Each number is 50 + 12 x the weight over the matrix's rms, rounded and kept within 0 to 99. Layers, rows and columns count from 0.

# layer 10 MLP up, 768x192, rms 0.0824, rows 674-690, columns 0-95
44 39 38 56 57 50 39 64 36 46 34 78 44 51 53 49 41 65 65 53 37 38 41 41 48 26 51 61 52 49 64 45 41 48 45 56 66 31 46 54 60 50 37 47 46 44 52 48 49 46 34 52 53 48 40 42 71 29 59 43 56 36 76 50 33 44 38 35 50 51 73 69 52 63 59 54 42 78 51 53 47 59 43 38 49 66 41 42 46 40 55 55 51 68 50 73
53 72 57 44 70 57 38 70 59 66 48 67 47 57 48 66 55 68 63 41 36 46 41 51 52 59 77 60 27 43 59 49 48 62 37 34 52 45 62 44 46 38 60 42 56 60 27 51 51 52 68 66 54 65 25 48 45 46 55 55 30 46 48 46 65 38 54 57 40 58 48 58 63 68 57 36 38 66 41 64 49 56 54 44 51 52 43 64 53 52 36 71 29 36 64 49
52 51 59 31 52 46 67 52 29 52 42 52 66 30 43 69 30 75 40 57 58 67 39 64 41 43 42 45 67 43 43 43 37 41 60 59 56 46 58 36 43 55 30 49 35 37 41 46 57 57 55 76 78 34 33 40 37 55 26 32 28 54 56 50 43 50 56 41 67 57 69 64 41 35 58 51 41 56 30 55 60 60 37 35 55 53 51 46 48 47 82 42 37 55 42 66
68 53 51 51 49 62 39 51 38 46 50 77 64 35 40 61 69 44 40 49 46 44 65 53 41 45 40 48 44 61 50 30 33 54 66 48 50 49 62 37 26 29 55 41 56 58 58 58 52 36 53 52 45 39 48 43 20 70 51 56 38 53 44 52 54 25 51 50 52 39 58 63 63 45 57 28 34 46 57 55 53 45 64 46 50 49 41 44 46 54 51 66 61 36 42 55
51 59 67 62 58 32 59 58 58 38 19 35 57 58 66 55 58 58 59 39 23 63 35 38 63 49 72 59 46 48 44 39 40 25 51 49 39 49 45 62 41 61 53 47 58 32 56 63 38 22 57 40 58 56 54 51 75 66 53 21 62 54 36 43 44 43 31 35 43 46 58 50 50 64 44 83 49 50 18 27 44 61 50 42 61 31 38 53 44 38 64 37 50 40 63 30
42 45 71 23 48 61 48 48 35 44 55 52 52 76 68 72 68 78 36 22 48 52 73 56 46 32 52 52 48 49 50 36 66 60 49 53 63 49 48 43 57 44 27 40 50 52 66 65 38 60 50 55 76 69 40 46 62 67 39 45 79 57 44 51 71 39 56 32 49 72 45 55 48 50 60 59 28 46 18 62 50 56 76 44 39 42 51 52 51 54 48 54 40 42 41 45
80 53 40 46 50 33 52 47 42 57 27 36 40 43 56 49 59 33 55 38 59 61 64 89 42 42 42 68 50 69 57 33 53 50 41 44 34 64 68 23 66 67 56 72 42 51 59 51 82 43 53 62 61 30 63 32 54 52 63 53 68 55 70 44 62 43 49 71 59 49 30 38 57 58 46 41 42 51 58 63 51 35 70 48 47 43 41 46 51 56 39 64 30 47 64 46
38 40 53 59 62 59 61 18 41 71 49 48 45 39 54 51 38 49 68 69 66 39 83 48 74 62 80 67 50 64 51 42 46 48 44 45 66 40 58 28 64 44 28 61 67 48 46 64 43 49 57 61 61 54 65 58 40 38 67 60 36 52 38 47 58 48 32 37 59 37 62 72 61 51 45 33 64 40 29 44 44 38 46 24 42 48 44 22 71 09 48 57 46 59 49 48
57 51 50 42 43 37 31 32 31 44 35 49 46 38 64 53 44 47 59 51 63 58 35 72 52 44 39 52 61 43 57 40 41 36 53 45 69 53 44 41 53 59 54 69 48 37 62 53 40 51 27 78 59 57 64 52 40 31 57 54 54 48 54 64 61 64 44 43 48 55 42 62 45 38 51 42 43 59 67 56 73 53 71 40 59 42 50 59 57 48 71 49 41 46 49 64
57 57 69 34 42 61 54 45 50 53 58 67 41 65 55 49 44 57 46 43 51 61 58 40 51 35 63 46 55 52 71 70 53 42 48 54 43 47 47 40 36 39 48 69 51 54 38 35 49 65 35 50 54 50 33 50 46 61 53 39 49 64 55 56 31 42 54 51 40 43 41 48 56 67 53 79 35 56 59 41 48 63 71 51 60 38 82 57 49 46 60 41 39 41 60 41
50 37 64 57 60 50 52 46 52 70 16 48 35 37 62 82 60 82 47 09 21 42 58 50 71 46 57 51 61 43 79 56 50 49 49 65 49 43 66 50 44 49 49 60 59 49 45 46 49 41 46 44 60 25 41 39 82 51 42 43 46 48 42 66 52 38 42 38 39 29 49 50 71 41 47 55 52 41 15 39 37 45 57 37 31 64 44 32 49 35 53 45 57 48 65 59
48 75 42 61 57 65 58 48 46 70 45 48 52 61 68 56 55 61 47 42 64 41 72 38 53 79 59 46 50 45 59 58 68 55 42 37 50 37 60 38 31 40 57 63 52 56 49 49 36 32 49 31 42 35 48 41 50 18 59 62 35 59 54 50 58 60 34 24 51 60 48 45 50 54 38 80 42 56 41 46 41 38 57 40 67 44 43 62 30 23 62 65 57 60 37 53
58 52 54 59 49 38 34 45 58 53 60 41 32 46 56 42 37 62 85 34 39 64 64 52 73 78 47 70 61 61 46 51 36 41 67 62 46 42 46 36 59 49 43 56 51 58 56 70 53 30 63 46 52 64 41 30 49 51 65 61 40 51 34 36 34 33 54 46 68 65 67 81 46 43 44 30 70 59 70 31 48 57 69 30 55 44 55 49 46 29 74 52 49 42 35 82
37 41 37 73 40 27 31 37 47 46 50 48 29 49 63 49 65 44 50 58 55 50 62 38 47 47 63 44 55 60 44 49 56 62 51 44 43 40 53 71 48 56 35 49 48 58 61 29 38 50 70 48 77 38 47 39 68 53 45 42 70 56 39 41 46 42 49 58 52 49 32 40 40 56 52 65 35 48 42 35 37 39 47 52 47 73 46 53 42 37 41 56 52 52 46 57
61 53 21 53 48 31 46 46 58 31 36 53 46 37 35 69 66 51 60 47 67 31 47 52 56 57 41 42 63 72 50 34 49 56 57 23 44 55 71 47 64 56 50 48 36 26 60 75 52 61 38 57 68 27 44 40 34 44 46 57 43 54 49 57 62 47 40 40 55 53 53 61 53 58 36 38 41 26 76 42 53 54 29 39 62 69 53 32 29 47 54 61 37 35 47 44
64 47 65 46 46 34 62 56 33 49 29 56 46 57 59 44 44 48 45 40 56 41 49 38 49 50 72 44 52 41 59 45 66 35 31 43 65 56 55 31 57 56 59 50 38 52 44 74 59 50 54 63 42 39 49 76 38 50 47 52 29 45 48 48 63 34 66 51 40 71 55 70 40 48 47 58 62 33 50 68 45 63 54 43 64 34 73 56 36 46 50 53 40 42 49 39
49 51 53 51 73 05 48 23 45 51 57 56 29 45 50 52 34 51 58 37 57 75 52 45 72 54 37 33 49 69 57 44 40 64 60 50 48 43 49 51 50 48 74 45 57 35 50 53 75 47 51 28 58 16 45 52 50 31 35 49 46 49 43 78 51 55 27 46 43 52 51 55 43 72 53 40 51 52 48 29 34 52 46 38 48 47 61 48 35 60 73 45 49 51 53 61
# layer 10 MLP down (transposed), 768x192, rms 0.0738, rows 674-690, columns 0-95
48 63 44 51 59 55 39 58 56 59 37 44 76 68 37 42 61 34 58 26 52 46 50 71 59 46 62 43 70 37 60 49 59 62 59 51 53 57 49 44 68 56 60 40 53 49 43 52 49 36 51 44 54 46 47 63 39 43 45 31 41 55 30 45 62 65 55 28 42 59 57 54 42 59 25 51 55 41 43 50 56 49 55 45 50 34 51 45 20 69 42 45 56 40 51 61
34 37 48 52 56 64 67 41 38 59 44 56 49 51 61 48 50 37 45 49 63 74 46 52 50 53 43 44 76 70 26 64 47 49 54 77 52 63 51 32 35 43 57 64 51 58 38 56 48 33 40 39 45 49 46 49 55 52 42 47 72 60 46 29 30 50 70 50 68 31 36 39 43 42 40 62 37 38 43 59 58 49 43 57 40 41 74 57 46 43 66 48 59 56 44 45
35 66 25 46 25 41 47 26 50 72 47 53 43 63 51 47 65 41 66 43 50 15 65 35 63 61 42 61 41 46 64 33 74 55 54 52 55 37 53 45 73 46 51 70 69 47 38 78 24 36 42 26 44 50 57 44 58 51 63 53 56 59 52 45 55 64 57 39 33 30 49 67 71 58 54 60 59 45 48 53 41 45 54 60 49 39 65 64 63 59 26 40 71 73 41 40
53 47 48 49 44 38 32 61 65 65 56 44 55 47 50 49 53 33 46 64 62 44 52 40 81 62 58 44 42 47 41 62 38 47 65 63 49 52 48 42 57 70 42 60 64 35 48 44 49 43 54 29 50 47 50 23 80 34 43 66 36 47 34 33 70 78 41 37 76 61 77 46 56 62 45 76 34 40 39 57 72 57 55 59 44 45 59 39 62 57 57 54 39 57 54 40
69 26 44 62 54 55 43 57 43 54 49 61 36 47 52 64 55 50 66 44 64 45 70 75 63 67 66 58 70 45 51 39 68 43 51 50 52 50 68 33 59 41 27 44 45 69 44 49 48 38 40 35 48 37 62 54 39 16 52 65 51 30 47 56 59 61 52 56 57 59 41 55 38 76 46 65 53 62 52 56 55 42 34 44 39 58 47 25 53 37 50 50 59 47 61 45
69 44 28 67 52 61 47 66 70 53 65 67 52 35 48 27 45 27 39 52 57 39 50 51 63 59 65 32 42 54 43 50 36 42 49 53 32 57 41 49 40 57 79 64 33 53 54 57 47 56 41 49 36 44 41 35 40 32 45 40 46 45 64 61 40 65 59 50 79 51 45 28 54 56 28 46 41 47 69 59 68 49 24 67 63 47 35 51 39 38 47 39 56 60 48 44
24 45 44 62 38 65 40 39 50 54 61 55 55 66 41 50 51 69 39 55 40 58 34 19 45 71 23 45 48 68 31 93 67 61 79 35 65 27 52 61 49 59 35 42 62 45 59 39 32 62 63 50 49 65 38 54 51 54 31 58 41 50 45 67 45 25 67 57 64 44 54 46 45 40 53 51 66 47 64 49 29 51 62 34 50 64 51 47 56 58 47 56 65 33 50 59
40 49 45 60 68 56 47 72 47 40 65 45 54 60 33 54 40 60 42 41 53 44 26 51 34 75 32 49 49 52 47 35 60 52 40 68 56 39 43 37 44 49 63 69 53 47 33 26 62 34 49 79 45 66 56 55 50 49 54 68 66 43 65 49 26 35 88 63 55 35 47 48 73 59 12 45 71 52 34 56 47 45 29 56 60 48 35 55 63 69 55 30 65 56 58 42
60 48 49 41 25 76 48 58 31 57 45 67 65 54 43 54 49 48 57 43 54 28 64 41 49 63 54 56 52 59 57 41 53 53 43 79 60 61 65 50 57 44 58 43 49 55 33 59 51 39 50 31 43 85 49 56 49 61 45 68 56 47 39 24 41 85 48 50 49 36 37 66 55 46 64 51 56 58 59 60 38 48 57 48 56 56 37 51 51 15 27 43 39 56 55 44
52 34 33 62 51 38 48 68 49 44 39 45 55 34 44 40 45 44 57 56 55 35 55 73 41 56 34 69 63 43 44 21 55 63 49 46 50 47 61 68 63 57 48 41 43 49 58 60 72 56 57 54 50 31 57 41 61 36 34 55 44 28 60 52 64 46 65 44 55 55 48 45 47 42 42 33 59 33 54 69 58 44 30 58 43 50 30 49 38 56 58 49 69 66 58 74
42 52 54 51 64 63 40 57 45 23 64 69 42 48 30 22 54 30 49 54 66 34 48 43 57 53 42 48 52 39 38 36 65 44 57 44 38 56 51 37 43 50 44 56 63 40 58 52 46 67 51 50 69 55 46 59 50 50 56 41 78 73 55 54 59 64 47 60 59 57 34 50 32 56 36 32 51 40 65 56 56 61 69 31 37 36 60 39 52 60 41 30 54 67 39 51
27 31 72 38 52 54 39 55 48 46 43 45 68 44 50 21 47 64 71 44 39 55 32 46 61 45 47 50 41 55 56 62 47 47 62 41 61 44 56 47 41 74 45 36 38 44 62 52 59 64 60 54 57 52 65 63 65 41 46 50 41 38 55 55 34 36 59 68 51 38 41 40 56 37 65 22 38 40 45 28 73 61 42 55 46 63 59 60 71 56 34 40 43 34 60 41
48 50 23 44 31 64 65 54 32 35 57 60 55 34 50 54 70 49 40 55 46 47 37 49 52 70 20 46 78 45 53 64 44 41 29 50 56 44 48 41 37 61 30 46 47 49 24 45 58 42 54 51 40 33 74 48 51 70 36 47 55 60 60 50 63 46 36 52 58 44 36 45 65 61 25 68 61 32 42 47 71 45 39 60 63 42 59 54 60 69 35 63 57 39 40 39
65 77 51 53 47 58 59 38 20 48 48 47 57 57 36 62 46 40 40 62 33 42 48 37 47 61 36 55 33 49 73 48 52 49 39 58 65 70 55 40 42 50 55 54 45 67 40 65 66 39 38 53 54 41 50 66 51 32 45 40 48 48 37 50 66 55 57 42 48 62 51 54 48 25 53 41 63 52 55 62 45 40 47 53 47 37 55 55 51 55 45 47 50 36 42 58
52 46 73 57 51 57 34 47 42 73 36 73 50 49 63 64 52 67 58 63 56 60 55 46 40 60 51 57 31 41 65 59 52 42 58 45 56 55 38 25 15 27 72 17 34 42 44 58 42 57 54 66 34 64 54 57 42 55 36 13 39 18 54 41 33 41 65 40 35 48 65 49 49 65 50 76 50 59 38 73 52 71 54 46 68 62 34 56 53 51 60 45 51 52 63 37
35 61 50 69 62 71 46 52 72 51 56 42 52 44 40 53 42 53 24 38 28 42 55 64 49 37 46 47 45 69 44 73 43 52 52 47 53 43 49 59 50 50 39 52 38 53 55 27 44 51 54 49 55 58 52 13 57 52 52 56 70 47 53 48 47 54 47 47 57 27 51 30 52 53 58 54 47 77 47 41 53 49 41 62 42 56 58 42 44 59 56 39 48 54 55 64
35 52 57 47 28 44 50 58 64 67 64 66 49 68 75 57 42 62 54 59 44 55 48 49 44 72 57 52 57 38 43 57 32 49 58 48 42 53 52 70 29 64 64 51 62 55 57 54 32 52 37 68 47 71 39 23 30 66 55 71 21 43 67 56 46 40 47 36 51 53 45 47 38 51 56 63 57 64 49 74 62 56 45 44 68 51 52 39 41 50 57 63 24 60 45 30